Weights of a small GPT-style language model, trained from scratch on English Wikipedia.
Size: 8 layers, 12 heads of 64, vocabulary 46208, 73.3M parameters.
Architecture: rotary positions, no biases in attention or MLP, tied embeddings.
Training: a variant of Muon for these matrices, 1121M tokens.
Each number is 500 + 40 x the weight over the matrix's rms, rounded and kept within 0 to 999. Layers, rows and columns count from 0. Numbers have three digits each.

# o: layer 4 attention output (transposed), 768x768, rms 0.0289, rows 181-216, columns 448-511
# v: layer 4 attention value, 768x768, rms 0.0232, rows 182-217, columns 448-511
# q: layer 4 attention query, 768x768, rms 0.0232, rows 192-255, columns 448-511
# k: layer 4 attention key, 768x768, rms 0.0232, rows 192-255, columns 448-511
o181:530496479498472467485561565470520487470472470513511533450488459514481477524522507548467496467549510518477515522502485465486561460517487524478551463469417436527445578473513524561439468470491520
v182:474504478497510549483526497496457471490507447488527452521516513485542503499455485462465558508527515459460433522495515492471472496538529490515441532590497470494461453517552530486426468499542560
o182:482560527546561452489501540513526566531500488473442546481515495463462500495457516489507430527496476536528494508506487524523486499506541486523548501486546529491485506531477488435467530536526440
v183:482514528459473554500473496549522513478520517529567482464562531461454510544571579619519535466490507505485543473523568571480512499528496489519478504456533523507611479482487530484498546490496432
o183:553533549461513458481546472505473449491519547463401499474521544499501507595500468492520478538493505495463474522545491535448475469461567455448525557485461477504520556542515542406498456502451507
v184:498587479495562508496419443497472494525481506413500497516572508475518505504505480523516527522548430531492521508485516540599476486500567508494547463513452528578494534436479513506461484498533537
o184:567436449492520529527485503465475487452520514537508496552513513500517456475488518515510526472473535498453481463523570517469468493461474484490503500505483541449496583467468488553468481529539466
v185:509428484499480447493514554493477515522494496515555442490474478503555494514525513532483553533448527529528493548461466459454501501477471443495416490500443468497473530483476512465497508542456529
o185:507551530545491477532466507535546483546536475514489472443501523562454524476476541484460503503489509457449527416532457571569453516474456504616485472545531506416460425584478463468497469492476485
v186:513545462515497575513495458520484463489497518447492493473452494512523506494523540499484504489474566476519527495481532499444526481500502481523524539492540471532511569552464495483520541511526500
o186:467552497549470446415523532493549458464503452517477452526486534465563450504487451533550519493571525453462494475505459530494471570514567568463456513513486514524522468497507457474474524474487475
v187:539460469485500523475506513579464509466573544541509570426482528506476492525428486575505488497515521495494522494512485450501521503485509459483482508501484531497506497478559541561454520510511508
o187:461500520557516523568556510457462484501516495466476466523529469551503465465556530485503498536508500485536489525505482492527523475530505493524515467492498446435479510482476491453484484518469546
v188:489451559467591478517459461462508540405471479467526534454595485485471537518496534500524499498468518522577516527502448553471534535490523516556512465511512456492505447463464453473488560504508499
o188:509521516421500529493506529464459514518535554560527535509461476504425423556476521545451486490500517503419482461481544442457509510564506493475516486516499506516495497522470459500473490472538485
v189:544531502522516503470501562496489458530560442487412463454420488545546545517514482461523454492510522447525486387474534523519514496500529450482573514488504495481494468511538564467501453498487447
o189:486489516485520463474580407497452526448479481506499502516513447507501498513535483488527606535519453468481505549478466500526516541444491516548487442529483541488474496495532515494485489523479488
v190:452544520506501512549488486533516464511473457487502500478470531450559548503473544450442505517469495506560512523546473473508485542528498554483479490492440531530510495481519519480525521502467497
o190:551557505568502499500537491506452531504500510535513485490467462502481456539515523537510554473478563493498473471483521523514467546496576486517518519540513495486521488494481446487509527481476494
v191:464424513472516498368535495479512454536513455555526537511474447525489474517478488505546492527548490502565466415464508493526561516543526482566485444547515482547541479543559513483533540513559448
o191:519558515428486544483535483490492488452396589483476497555481511501536485444445505521485466486478447478467501535542453472460501523515492473472533568457504468475488447529445532531462457523423502
q192:401552523566464501479536505507522493493531522519495426395538493509481445563469462464483493539539526474550520471505538517495461509498489430515452487528488513512505494435471507518499521513515522
k192:483459493529492525458506542534449504487490529502492497433533538466477469492452506453456431506487472557480496497524493535506500486507495552428562493484462501502509466446534470457496502493463503
q193:517426504538445541553505517465519480509487587523533468449474543466466510562423528542398452513574461524533485457438593510486504513507431471491466502517502530541514480535564424530517516458498467
k193:529570462571494524497511537526526611542561471549518458487528529553535549496482490425601503466515553551455575442528535491539504520436549479500487558442497569489464484476520479518447468535428512
q194:488395458522479555522521546566545498451482457531547532553486515456455456516477510469475472473555534531491538581517500573511557533532518546516548444534506491485487554450500437528525520525491492
k194:467468543517510511429445495439586547524467512468456483528508437537424449470510476572495458549434489573501434432537469511500498477532495465495452541516577451511452516567527560487479440533540553
q195:566569500565528495489481511552508475498450514511509452496469460551547447499426532510535571520511487471566467473430503470475375491561561513508477529470485444490509519517516554525528526484491477
k195:565494555528499514481533431520504475389495511548489530454465522490519544454520457507521513501475483541401546467574540498560498476457416540504483498473538497519470492503505504510468496548521513
q196:538565479495530463447502479484489520497540484451568460518535495487502527479492476515466476476539521590530504519511467553542468536473538470472430480497508499497538481533522515545505518565451485
k196:543482464543529478550443418550535492491499433521473511486506486488562541523539522494536505528482483504459549483423539534473531494518516550513559492518460490604522524563508484501526511476505565
q197:465589428496485390488544492579560455525476416517495514535491460518479514496553515508474495449467523510490589530453494410559537535466492459481543540478494568490520510456437535484537446498552502
k197:503515461551546490552468474441471508515532503506479481462516525488486490505493494567505522461526473523486501464470417496488475499532489513526466498506524474491550543471561475495495535492511492
q198:474491473521524463501535507537470497539505512480483553575495502459526511472530448447613540535522548446545549556530493474469411481432556511551498512455532555502507413489475474477496559525579458
k198:524485511542494466505564499499507552479520494478540489479513493553562542524531560417517562498539520515540517422481454526528500479492524492540476360510479522525503520496579490486476495520493527
q199:480466542549455496559507527445538492494498521487459492513502538476529469533465576472486504504510473464527516518553499468437566521502541566558497484423469479446478486479427531512466461503517538
k199:544511501451471485523504438526529494492483522524524459519504427492514531456516517533507493495501404545470542523558521447500487472433561546456500498488534466514491517502533489406513448467452491
q200:556472396496453615431496530443511444494517491534457488525407500551470486458448557445512545428483482452484537551548482514542524540477443533498517504424526494413556449529532519495559502535417517
k200:504556464523435495520474543465510449525531536527516501540572474526497506547580589501526479507483499479482529520497525503529489542435421483523419500522504589509447508479539461490605530494475480
q201:473469565538432551431509508535500548466530509534474479415512490497504537535525589506526521594544460473533525422497467514458418530514480491472529444508494491507521562566424536524541486485521489
k201:524493565518511510464437538477441535483482519477572519536423473484500503497511561499501554578455503543424534471464552540457507564466535498574480506431589496541525475551435450486507564441449551
q202:443477455441490502507509567502481489501520490448542501509504495538544495514506470472517547452481501525557553526522517556574554528511489444446497461542567507453491528620496501581527452513492427
k202:570490463484517529487475458525509530513537494501426518552488395543516454463593488486537576487514604515471555561487482490458526484502597498521549503503498537522467485477535560438424417542611482
q203:560469499433498528494533499525543477476448563543520490476537571518533541497481543484490516491555464457493572481533571509498509515481510501496558479468520465469507511491493529476434456529531562
k203:440522466442465539537475527502521389504434519476463441480506521516516462527458543479507518555488503453437448526470529494581587516426500505553441505560515437478405544539479518486531518480476521
q204:470461517459481508450543525524472461539489454582542514513520531470558467487488502506467444481486484491452521574494513542470480456453478539417505451517430459511465426519486495450496523482598487
k204:416459533441451452451480508539491512433528423520565558495475444435526473515453479542477444543503497586519458505433456557546445529536513442499534489452413507464511524552546486530477519471487557
q205:452597476489536567482484437516481500517582448523504439549536524504476527512395504553458477589499533522490407482546548463526543437444519417513495494531504476477517539453515455498460429492484543
k205:504614494509532503461462460466515552486444555538436495507505532406533476502460499547519522454470513527503533540447523483525517501500514480516397512421566515425464535473423554497474498474497476
q206:507422481497432471536483442478505533524497550530594494483478531512511532557453449494528477516476567516510520459425566518542534436456519524540570529480533514547589511468566453545564443430427484
k206:451638527496433561574518527507562529415492515521605546526469564506551590492585510458493480455520455502526529464461542496465463475498516501502549520533416475408489495521502475445526548562553461
q207:446498404558569478487463449546489515432494508509491530501618502507517538514473504427451589527522538522502492525495444483489449560489441422441552516489554519494512474509549494439545471500485566
k207:568440568469450480468510459450501460464539562568456480521472560533473525587460432478529504498477576534487486428556553466638511551521461558480537462567478481494442552471481464516485451473484461
q208:547517480475495441487465500530491427511495485543510435558497521428435465479504434492520543483566478471513594428492469551490536482517587498517430472465530433546468464506509463557474500519422441
k208:464542535441450482470472429518496490490529563484451492545494485479468510462504526541509582522482533488445481423408498485510588473547547574464482428444510470494554548547539484467514536511491476
q209:513463540551542486463476481570510481430577502516540453477527515498505557498447553433491514483524460527527511535535546550483458516519486552480471517504458507475469502466469474524507526480437478
k209:547497518503518509536535473483524542557487527440396556497534481544520576490502477512444511537489427497582499416478551482475398464430446489487566471424581540431658481483445566493576480541504512
q210:429502559504504469384443565482507420516504462495499447511460530570504595500497531551468560499449509585465410460433566515498478534520512454456452494565553407478510523507492541414456541497504567
k210:493517465530586456459498523466493490584508574528416437559538533555488515521494383512526492490524429475502508517506461483493466454459523536505539539515522456552550568554472477582470469615436448
q211:505478457499409521449482592529524475477494403523509442432501498501599572452495539461531424518504536486485402469521471490490470438419477495482510502446508459534423532437481485425508544460456550
k211:513495408513444498475609519596511455492464519525447500533530559393595450527536564511452486536507450548529469384474526557487487513491498491504433493515430535463509452467569568504517514465454522
q212:519504493522493516623575486575474478537497485435525508552541475415482530494515501522476463502590583461512504564461434533506488458510466451486507380444541511528457453420447482560596488521406473
k212:437478518435467500549488578506493435503490521496529463501444443483493578421406463507467458432472554610445550502417462532531469582467507490456511507522474547457465552490493566524607467475542547
q213:573519550488468529517529411514468499532494484504551522551474474450527527546534495472544482524467558483475436434515485479377431477588487482495543476449455556462500485500430563435495500401483397
k213:478456481509474512480487547479478537499502487446550532495434489449485549566481484515477421449436530559550502464419486490550397503567461460476502523570428562504594472499477484570530561524534520
q214:465492450500505478446546475430508449526593540555527471488515516472478575579495550521515512527534584514440405451486595506537539492516532512523551532445445482469538449512478576492446508548528509
k214:573467448445530530460511505533576492473564524557556479509436435563458528481448528561526495594519493479497399469485500455451484505459551486525449533453581501561507503411367517526497451468469420
q215:402533518445545458537528525411634566452519541524463544434517501577461468526526551532569459569540555475431506537480445465453473451464566507575481497433433493542433421479501535538478541488427468
k215:485505457444489502512533502485476513525484488549470523564568440534499454577474484501477452442563530497492512492490519514455524521451519485444497493573577466554458518526519514466517418544501482
q216:531463489540540488504537529514457436502501484557480465480522447476492455531526482574419471501477467528542560464523572465450466479576512501484509537514490436517549477519511484509483599469572547
k216:512501526548499528581565500477487445542448510546526481523449523522490468511555532515578547514535535514487535506551449470463470536534478464474488520582470460473503494539461550396413528505576501
q217:531523571451454460497465575508545436541482566461459486504493520578532465471479524474563494463468461527497429512557488520467386540535468474450473468475562562533491535480525464503568565414581486
k217:524532557529472457481553505507403494474485539500520522496481533561496444465472509488501535494449450429548500465557430516489470539535438538478516487520445575470551475514457588501582541455495530
q218:527470548425535467484521436523477438464538497486516554513488500468468572497466525527455590558431501480488506562550458522480389536458450501483535482512560515466528463515551476541558538410490462
k218:483537549475510518468523500552448477566539496559566452522498458527421563454526410463508514569441495479542493502487496522470460450477509522512526538501546466527600500437528540503543470510465550
q219:510540524529538432446459480501486425455522496470494431539555566467502593522490495549530479465539508466544536482461519543547512592523517560543487526564501438492542541443481517512537438542439489
k219:493476435492504536531458452528453601495454518585465450514609487495565481514448514538491472562501470590452449549472532469497525449472522504530504520558578513489546535467560467503535535577525562
q220:454487577383490461448519469504498498471541475439487515519526530537483500493568473470474544531460609437447471560563430529455499465453533511504425493505465530550506456412498544465483499412573574
k220:603447466521514519559519474446506367489482521576437462550440496500466488422528481465507484523421481495447421504462500545492500551464426514471531504513445403511413503543544502519463466482461495
q221:507542576519490472444564507591520515465491493435537466408493464489557548522534536551576556474517494419504485545490544499411488568484539529498466497472472431552554550533532543496495495537526571
k221:535502513532455585482479464444462495447515542472475462502538470490505530527492472438546518460511569510512578492554480449570538584489409503490545501468479488555521501422534557422421491524484560
q222:454579509534459501540519506482480495474522468458543557511598478536537546398509572531539460541466611462496549407532536503407489553450526536509484509526580473512464465532483476513488502485498474
k222:595519516540529554508472602590474465550445521475427519509526490467426397525457457525465534463559585516598567537494412509496501485536472458478471451467574463496467475441470502472534454493545523
q223:479488571459594504511563445525482524566410485499507513453468482417566508471577486468458476553481490554475534494527512474470499536537579510570533519439513413566482411487457493514415450527556528
k223:534483504415608477545513454452502567426510464455555484528440539513445514548501470448433580406478532469601486525397529398539515438498496438535455481480536483461541427427489647508467554459489555
q224:530500513476546427472502469471594508560581509474492520510534494503508471519544455504441566497470485530492515410511512459488468546466506518557455507503450443396471503439466543473438505493538538
k224:548486504519515478525420505436453471473465525481572558504501477481451462537461460564529498497475446477490482529488521494433524458520531502416591486504488572475519515510537509495458503503515530
q225:484507542444458498417594532494534495515554500490510498536492468574471507486487557443442491496543499513490510506517577591523541497518515488532482496516544566479504483449474429526559507427510497
k225:516479442489499531488370484479496555560573441482512507495529485523519491549462417538535499534564498509510490542452524525484512432559464510528506488489494515481507493487448571512514444509472489
q226:505480498520515542461499448529490497473534503474527460510545488540474511513482503544468525486523529463418504594519478522487501537421498458475528520498482506516495530466529497529518569518512538
k226:508406471500501464459464495516513456548483496459508542498533510537508515543470545459529554554500455508457461503504566515424485460471388482502515561484490568454574483489445511534446494466422510
q227:505497507470519524528527472487586500525564537495464501499548464592462497490452480534528508442527443473518476534460527541526467513440467487439471524422508475499517517528511530460473475527496456
k227:462530521482528490502455427512490509566453534574527449494436481531431493462488490540508485541491462510457495467530452528506516490472497530498521462478503510514482439458505514515499530508500512
q228:476503535519456453507493463467408501516473449499496501495518543525466516502516514463443491510548511555474528524518448467551409473480489504522440561503457537428502502484547514439511475498565441
k228:471441494460505496509505521505544501562454558506468547554576498484540393547511475473544538486458461489511496445523429542509526469521524441512517459496509456455442508559566440506491519533499528
q229:527546496461498520509530544484470474489570484506553488447516450549485515514502514495531507580456455453496410518530558499505495511490490493506497477478514532518461426512531498518522515505552476
k229:463513519539467580488549472478506469530551449517544502526523508464469501508523500524522460442561549601451528494514485543538486543466457469545515489489454492495453578471548472467531463532523475
q230:498551459511489526553495438476490506469570569582486528496516547474542509529496541501473508532487529501506552503456513460490460512492534489491550486546537483486486492511469492499525429533484527
k230:549499475590524449494533472500464489537483554492471509494520495506527461452546451500445536523565528530503466471525440439487557522476436490525467508490593515524528491488536463531517520463488555
q231:432482494496465490447585557514512507519520537503527437501556478524432520523569545539488474503505501537460508614453451496467527467495508478478489426478489511519538549583488488498479584610587526
k231:533466555472457525493465495516469505470511495511472510466510518447482441546437498512470510544507534494527507560487465453555565399433477505501438473467497515495512500527440495446500526473480494
q232:501439451558519528507496556523478451483528447537499469514508530501463504454496443431530500492515563475531540505536451428547485519487528500495442564504520543499499507433468545485539537530526498
k232:466500530479497552477520514463523472567549446533449508546558519455531473492504587540532525480458509549530540534493477558476467526491547578476464469508541470544550528532503429539497482495544464
q233:491478570496479506513506515491464509504469546489492437493528498550460502519511518517485460488489509521556545492460491501442482541474489494532469510533463495489449492455586497510449528576556500
k233:494490527454475511526535549552558481499519473536475504487593510446589435480483521500547530496525559436452505576533523539484504546550538496486517454510526496595497512485512544506460490522496538
q234:398589444582488488521470438502475469505552570542471505520510512475546557519508488484482545556539518474516479460484546458512522480512565470569485459518498496494466485472564455501524443462455537
k234:523518485490462532523523540459445537520463516437490491507541489423494494541457503485481523518491486507558474509539476509465495479497549468495438532531569530498543488491507545476491483493466461
q235:539460552588502523517523535522514494565526481567533524488432457510519520433558481528432499385462468492492518536515470501496481523444492509526479418493513535467525487456509514397520486512521459
k235:525548578512491485485547502566570482533508441558600483496490527494431463504505505516532491542476521491459444555499565491541419530553575549461494492538568440538481449468505467519513521497445508
q236:470576462523498497529490457490522519524516531462447468487495496547447522580511480502548514475471522426509468498487429540489491507452474472560468518487518437535611452469504442455505488478381545
k236:514577493485501496535483502528519476521497482483586530486481527557534567535513473552416476460514437496476444470547572535536442527470499558544476521525445529491479532540519479533561525565470475
q237:435546526611534520536505541420501430487511473474423490490445430550482520482517470486539502519485483531549546542456476503457501453507500450541500456486463565498472584482536475554466513526523477
k237:531480437526540465432500590505464575451506494560451517517486507425554423493572502497518537507594498440570552507541484528466571435449400532539453518529521482439476555503498548463537485545572488
q238:528532441495536459473560529529551494500525572492493557505475512522497514502436521508522485487503489571499529509520448551523482544464459558533492548491539470453477394494559566531469460571486484
k238:469486543502530458563580516563526522515577398537515535481502449517477464519477538460523467465534494462536456523538522416550473481495514574532469478619524493512532467514555506525477535492602471
q239:503506521519564516526528517462472492511487512510447546480518482488457583507453522492466535475483517465495465516536479501534445458496482528481492523479447501491495514474455470408500544527456502
k239:455512482511578492479509482578520497494549542484536444462510557554481491508486487442459440575449505535513435501556493566529559532508475463459448552485510444494455555533461551500500476518490513
q240:535545560502538497436507553515517524435555486556433490500491417493519471382545477516531454496562516522471521476473441494497525494531492501550489486475541547523562553543396456494514500483450527
k240:506474435523512507422472532507394511483449524550537496464527613499485513555551490539523454511505494583505515474542431430391498498448530481458557485493495413419552428518520479475504489466498535
q241:539430529507404502474517548504504561580565587529498467510548483502504472460452454479585524478453472542491424526533476472495486483521497561490486565491476539461493510495506502474487551480473572
k241:477543501489542528405468516504440529487473440477521509456535511479476461530539474497477566437478460435472460471433454478561472489450491515507475517537538486456504586545464515489612475522555508
q242:492541450519493475561485556521583513439493416485532500497521466435520587429532478581525540527472479501456480508590503419466533581472438434424457536465478558520477516485478490533539498472445514
k242:505554497535504434539423450549496535502465402537489512465430498562493486461473490517450515480519492527511431552536530533481491523559450465585459559493456454450486496459492587434460431457487484
q243:506440504476471553546466520439435511445427536493541523546501446556470488483565482494405498499482444523480481470478541508448561462558429547465574501449489564540486471486619461440481554509514471
k243:380471431521529434526555478467550540581526555428501542479534538524522447442487496576514505465473579504545491492553498438585527513488548550498475514484494552410465482503506469564481531416499473
q244:492468492507539559459487452522520511501507562548396467393504544492477572434515485509485479429473431530474481397584498567530510572498505503406445567533522486564470404577571403482464497561500510
k244:485457532465492547522503488497530499524516475557494481546483460438450489531506437584443458431541457501465433553440482483473439486483404473558613552517464472516564532384462538496509524470526513
q245:472549519527578484509451523440508541424527587500491449458502498573493524459474512425516499514410563487512511442520510498528459473530475475450425444471550496459528521529466525485401539470489527
k245:517519427514529526483518467563506575492528556532562493448419506495503506547441568458464499515488475498516509504527512530437504534471508420502476451551514530492472491508414432490535474520541495
q246:430601532504471415509428559480480406472500469489403504570537490447461582520615521482456538476492440509480510491553450522443506466590531561532474513441422473537453525494454516542508552502535453
k246:529406377400453527518494404524505566519528532523507477466514509528603557529495475539430468485553444536471539518507559437457570477486456481478468445477428509513535516525528532523521408486508597
q247:539460607463525414488536612404452554507491516461416486493498506464543513424475518476466458453516539501552569623508466494535552458560490426526507528522463452499477543489429595512439464501512442
k247:558412497517511467535568519495552491556458449520527521387462536505455439530416540467591551467535515454583527445560542481533514542536558508498427544481562370519431529489491482496446530529578496
q248:539548463517466531516452451505564538545526466514482418546511503496439551559529457431465498520515516552503522480537475540550521491505585468536454499551525479529512531534540452512500535514502492
k248:481592518519459553487511522499471460551510568515551485465525547569586515507495539517453466509486530544500436479388511448584503466542403551536534464524472525420533505464476480508492490465419397
q249:501520433494524474414527586571616505429460479407483478521477419450486488422515452473415512520577482468478502526426497469553487561566457547518441521534514507468597569552490481522522552517501483
k249:482421455484532471509500514474490535478482375467535501567537536465480413427446444482489505496510500522456538601543478421474516478550475412502530446501532486499423548554463528432476439454455517
q250:462535488497487449471504496514468475540474509581543439479592521428472518463469546512535544492425501570467491499513616531489485569544519465521459492505550560528509464430437516480535460490564451
k250:420513498493481441537487476475492414461563545439546443459508498480471434518509469493596558499518528487544536597515485551533511467542504499488484431518550527544513527459513494485566425509539513
q251:458522581518519471407493529476542524451450492541508520490496484535536482443501443511520501481601560522522460473453490440484456434520492589550552554561598613587475511504446417444598534426442560
k251:493512500477373476449465508510488473485503536470483539498433507516488447516566500507538526566431563497532426472545482457540489508497474490548469456383548412512514546545578447448487465492579425
q252:433470557517545553517521494519493490591552485549573508551544507496359448530560540475466515545550530503574551578535472561454520496567507553482422465540499505497515449481488497514539471492516588
k252:640499478429491465482486506537461472577490523479496463482514479521555417538411486504540486517504461517513515519484465489580446445490509517483505386504448530518436513501492367464454579486571488
q253:486462445547536509538519516436425583465467429462538514544607515537527468521530510475518582561502516503498466597504528493497436545522556530413550431552468424464596566520527443440482474546441494
k253:473563563439497499446516496576477592401452392523487504474547529494494459472507450490421468501424564490475447472498407520557445535540501493480515505487486574523587448516508512534509542454556534
q254:517448431525533485449435469467512488511499488489427470466519495452429448539523517491547572499533509411488521482486549531571486455470473510557577463419502506537593478547464457542514478478376506
k254:426578475516510574454506462485530478513473585436532531450435519500486482551476483559533546519493573508510476509546472474448573559445565579469492486463491501472463514489457463510493543506555540
q255:489540492491470528493507542607418508549528611522430502485516513491476462559472550494488558480554471493474472560450482416502512449577532498440519405539599514554491552485490530520549480482523544
k255:470467558480498472516503521505559474413488517496472533572538459503519486451428531449426453433503522526418455489461418597473518548470484433497520512492485395459483494522517526428484440519485443
v192:473435511491520514410503417546481449482503450543464506481543471510500491546490531468522527449468449468489558477609513450538511488493489512398514526487550521551510504481473494500514449512468494
o192:486498523504482482582550523441532522504538466507516498546494463546450468532490455461516482537515480422491459487491467530467508519464471486541535479510475525447503454513555509445488497454514520
v193:470524488497466536454499547512539513521498466479504503529497453468546411529445430530489451512499535548556445509463470567489534439469527488506496437523541416494457432428490494465454431455568483
o193:497445474475444500474535502503520514533470538534493488472473553453464473512551429528479526496543482591512508512440532521524493502498397420537489490495450550487474513493502482501530506452463521
v194:522495481545493496483511565488486522515460524462547440501485525522443559448549488479487493526472545480530464522489470486480471480481534441490504503482542473443534475542431490457451550468420537
o194:506496470449471461534495490471526374519486484476478536470478469450486551554497521486533491512499517555573512462448543475519500490487467507505460457558481472499464540412516526494519526553489554
v195:472404478441529462482424533485518415500494449507514554519499524435490506481511529437519480450573515483507478450562437561457515539513498502524483448493468520472512474496467503542453476548496396
o195:501501525571503442480563486519480540469496535499571516546418504503536573450513455546514449527401516523515489525483454507475502494546483475430536557473459463497429512525515463454513474524509541
v196:534484536451513520500486463512495521467498516497514535418471561511524512466527550527519578490553492541471544482531519488448537473557555475580496513562502485469550549512522491494586494469434534
o196:504485498514528496517531550519480524530476409498429433514541460463481569513522464519549507502522497520528486530469503473514544429471485413571496482477553512528566551413462506513481425545549509
v197:532539422429510582466479465497446576579534506504543571474475531519571533445511530537489575443498540500471517532518517503505489572482481500469491515465557504534479507478437491581498512482470490
o197:461468483518439481444482508594486498474535494539477488484554558531478523493467550474506479531511540500487470525521463539496531548507534524468507525561519460539508465516504455407487497519529510
v198:513438490542566508495428513458496507390485455514431505534536560563520493515565560515520492475490568518473469502501485483428529523482538520555510526462508517460509486474478468454521494562498452
o198:538492464462502599531486477567467490547508495517521469565499511484555539453509482548447479518504454423473513512482514495465559462455511459495459558539534491452489466496448477553509470510497535
v199:387519511497561543525492493500543512518579522532541513467528462519521484506543487504471437501515476487446483533523484489452559477484537510474535495541469487452486488513515513494531489447483479
o199:551526484565548482492404487542463500470425429462520563540487553528509536508602484545466527470432547505539496534480490544531506564480445531480433495485506498477512473431506539498514558529532516
v200:589538523493503491425460530467525447524477519473521478537511552506523514545515544491469506496485502490550522524491472496476494506489454547523473494460464558464474527547526552522528459506548477
o200:480501582514447531486525494499534495524477484468524499427515485504557479438492468482514509524524529497519508560514484500485552502476471520487492490489544493466526478491498503464494470533454549
v201:531477556471427582440499495476494496496478500495536448529471457488473484480494534600442510438530505549530452454433533502625556457515506507504572501508519522477498508591497473528447534485560546
o201:477492457475533496525500477547538535455460511523464516491463434475471495483406509474498510536506538535455538451500480496518458482486477539526435556536496546501529532551460545483513536496438467
v202:490455485528463573442459443501495456526461515554483516461518592515545522393479540498516598473478536462591518453500521497556493535498445522546554493473555472522542465477539477507552492491485480
o202:481525509561462452501565479521463414561505542527467508463464484448499488493554470481518510526527514486513507531506509497468555478516480515501518521456490473477491503543468491451475496461554522
v203:516476505528543516445551504512495401458496514490471439512483503570548530515516461499467547490479533460497538525587489517441423523524573548523517507542493452486429424541464504435546477500455500
o203:470525518472482495508540491500506500509463510538429497438461496516492474467576528468532498516503494521477462525544472502521533503474416468519492537465548462526494499547433526538481539499520506
v204:486481542556448583513513543507440506480477500527531412501505541461483436570432515460545519529472546517512510514482453441459466448520543529542507581518515552443517505594500513485532460496521563
o204:507473452471515460478440507465498519464492545455538473559523525471527525424473450550496578494564515484489548474541515534524506540492555480520502515500503579463517470411492475492474519462479467
v205:453496490520522463481523500506457490479476457537456577479454501458510519492544464533502456541465463524524488450500528511503479498467578482490512468484496456478469547500488488548513471473507437
o205:515466535503467463553476564506464574517566490553551478475464517508484476492471510539487536538522460485520552431484555565475548503513529503515477466445504525495539490505513482517503565518474589
v206:517535519567515527627435419512499485430514520448540537493523487466539523548527463490424555473412531496521495466468542491524500499553469571519461528494431551528448513535471426542471481519473487
o206:500472473522510571503523485470513437511499458487515566525461544594529463523542536453541447490508440444490476504503455437546539514468525499520524504560553520520488535491444443459542511523507499
v207:463453520575490491440504481509488442515492521511463491497469471489536529535522496528556478534553503454519379481497485492549493516501476480491419528484612473486518516575498529472521518526537537
o207:513417508565403466534454494432534530504526558441498462511510565561534437486509431519473529485510481499493546570614525486491554497558473489522536477505508575424425506477556538516537499472546366
v208:536578510558458534420470601520452500479570530547506474450429459509530529431528545516468532535519486495544477429522493523466484555489509456526570555554505456500454489529515454413463531497572522
o208:438467471456574497488497391498534529479487553497576506549496592551460467484591495492553511521544439551554500417519566541435497497509562563488429415468479515560490444480472474536536481498541495
v209:556558456497502471509458501448502484502578477451489473482519502564537491488516476436432569521515493496480561580528529527457459474506518418486405491529426485470555541562545467506496496542537512
o209:495477539512559517497415469472566514561500496454554532457463522539487432523518478542520511509520479492500517408485514539493541512449566568504531509500476491488498505515563438554468460493513468
v210:526498501488530535462469525528448482440467499470477474515430540563471483501528528511530469484489418538478511463485529474442537443466495526495457496409500521543460454508526462511499499485459541
o210:550505464470552511604521462493471500480479543531466521536519549414501530490436466541496526472544547568487466498466541473553512488541484476507443454472596463497424543507490508580521456435509520
v211:568443559563473436492470534571518399490519527474487526505448510436541520522559504492482485492521483473517472475529479487470552511474545439454509496457483502551484489495499558510514494542418550
o211:512548439488514510462444469547538517466535482507525502511461518533552502483460562562501477547516522482439506438502488522510484446474453535502519470559529452484511589449432565436501492476545513
v212:462500480444541503490497487504513487515494575503414531492517560517488548475549487449496470469474519536474547497442527462568514420457507467501515539487489555463526539502436469475462516444489522
o212:538480564487436509537549478444464584482542463531493539492412494417542450485509454481526480516537509482532523493474514468458409459567433568452475488480497508553492453493595491499488456533537475
v213:487476403529463500552532484513525517470433511501565491541423538484515539417514516543527508496490491523552535475545563553551491476484443523444519515476474554516570482454488490400490494549523502
o213:466497511491445520459527510474510535510529453433509495548470455561469521504536491525462520486432547487558431506566523505432495510461472448589507541623514441552519421489560467479445496472508502
v214:458517469533482487492524572538440410541524461444506500526497529507496536504511430544500498457532503472416505451433498487422512466502602512510457568548496444432525470535535539569456511535476560
o214:498549452527437474495471542477499461462434517512488550434527463507498545512505521437561511520525584577537535411478418527441509596500421452424474462482580476478552497542603449495465511491519567
v215:556499521508519522532556534533538472533505495505483532499466471539491557506481485463506512531463552541471511517524501492560564495484530557579475495498454473519544533458455467494470491446547538
o215:448484555497484536498530429481563525478496488484525487497396484487513524477453500431472461454502507452547469475531459504519506582452493480544517484483471485456497570494591561422467523537473463
v216:460471486443485551555503506459515521568522509545464471491514471464493449460509483470498469498459498507529519454525453492528466462509592481560570447531492444458497442526504544487568483446581491
o216:464483481508509460428493573535489528553472485467491495522532567480430500429505512468498514538505530488481446519437481496460558517446482492549505542481472504485496478537550475521456531550481535
v217:461594519449493541474490578496571535525538487473472566476593481482470477551439486459534592533510446429483486548409498441442458491480515487474512505552468551531527580435482513468489496470483516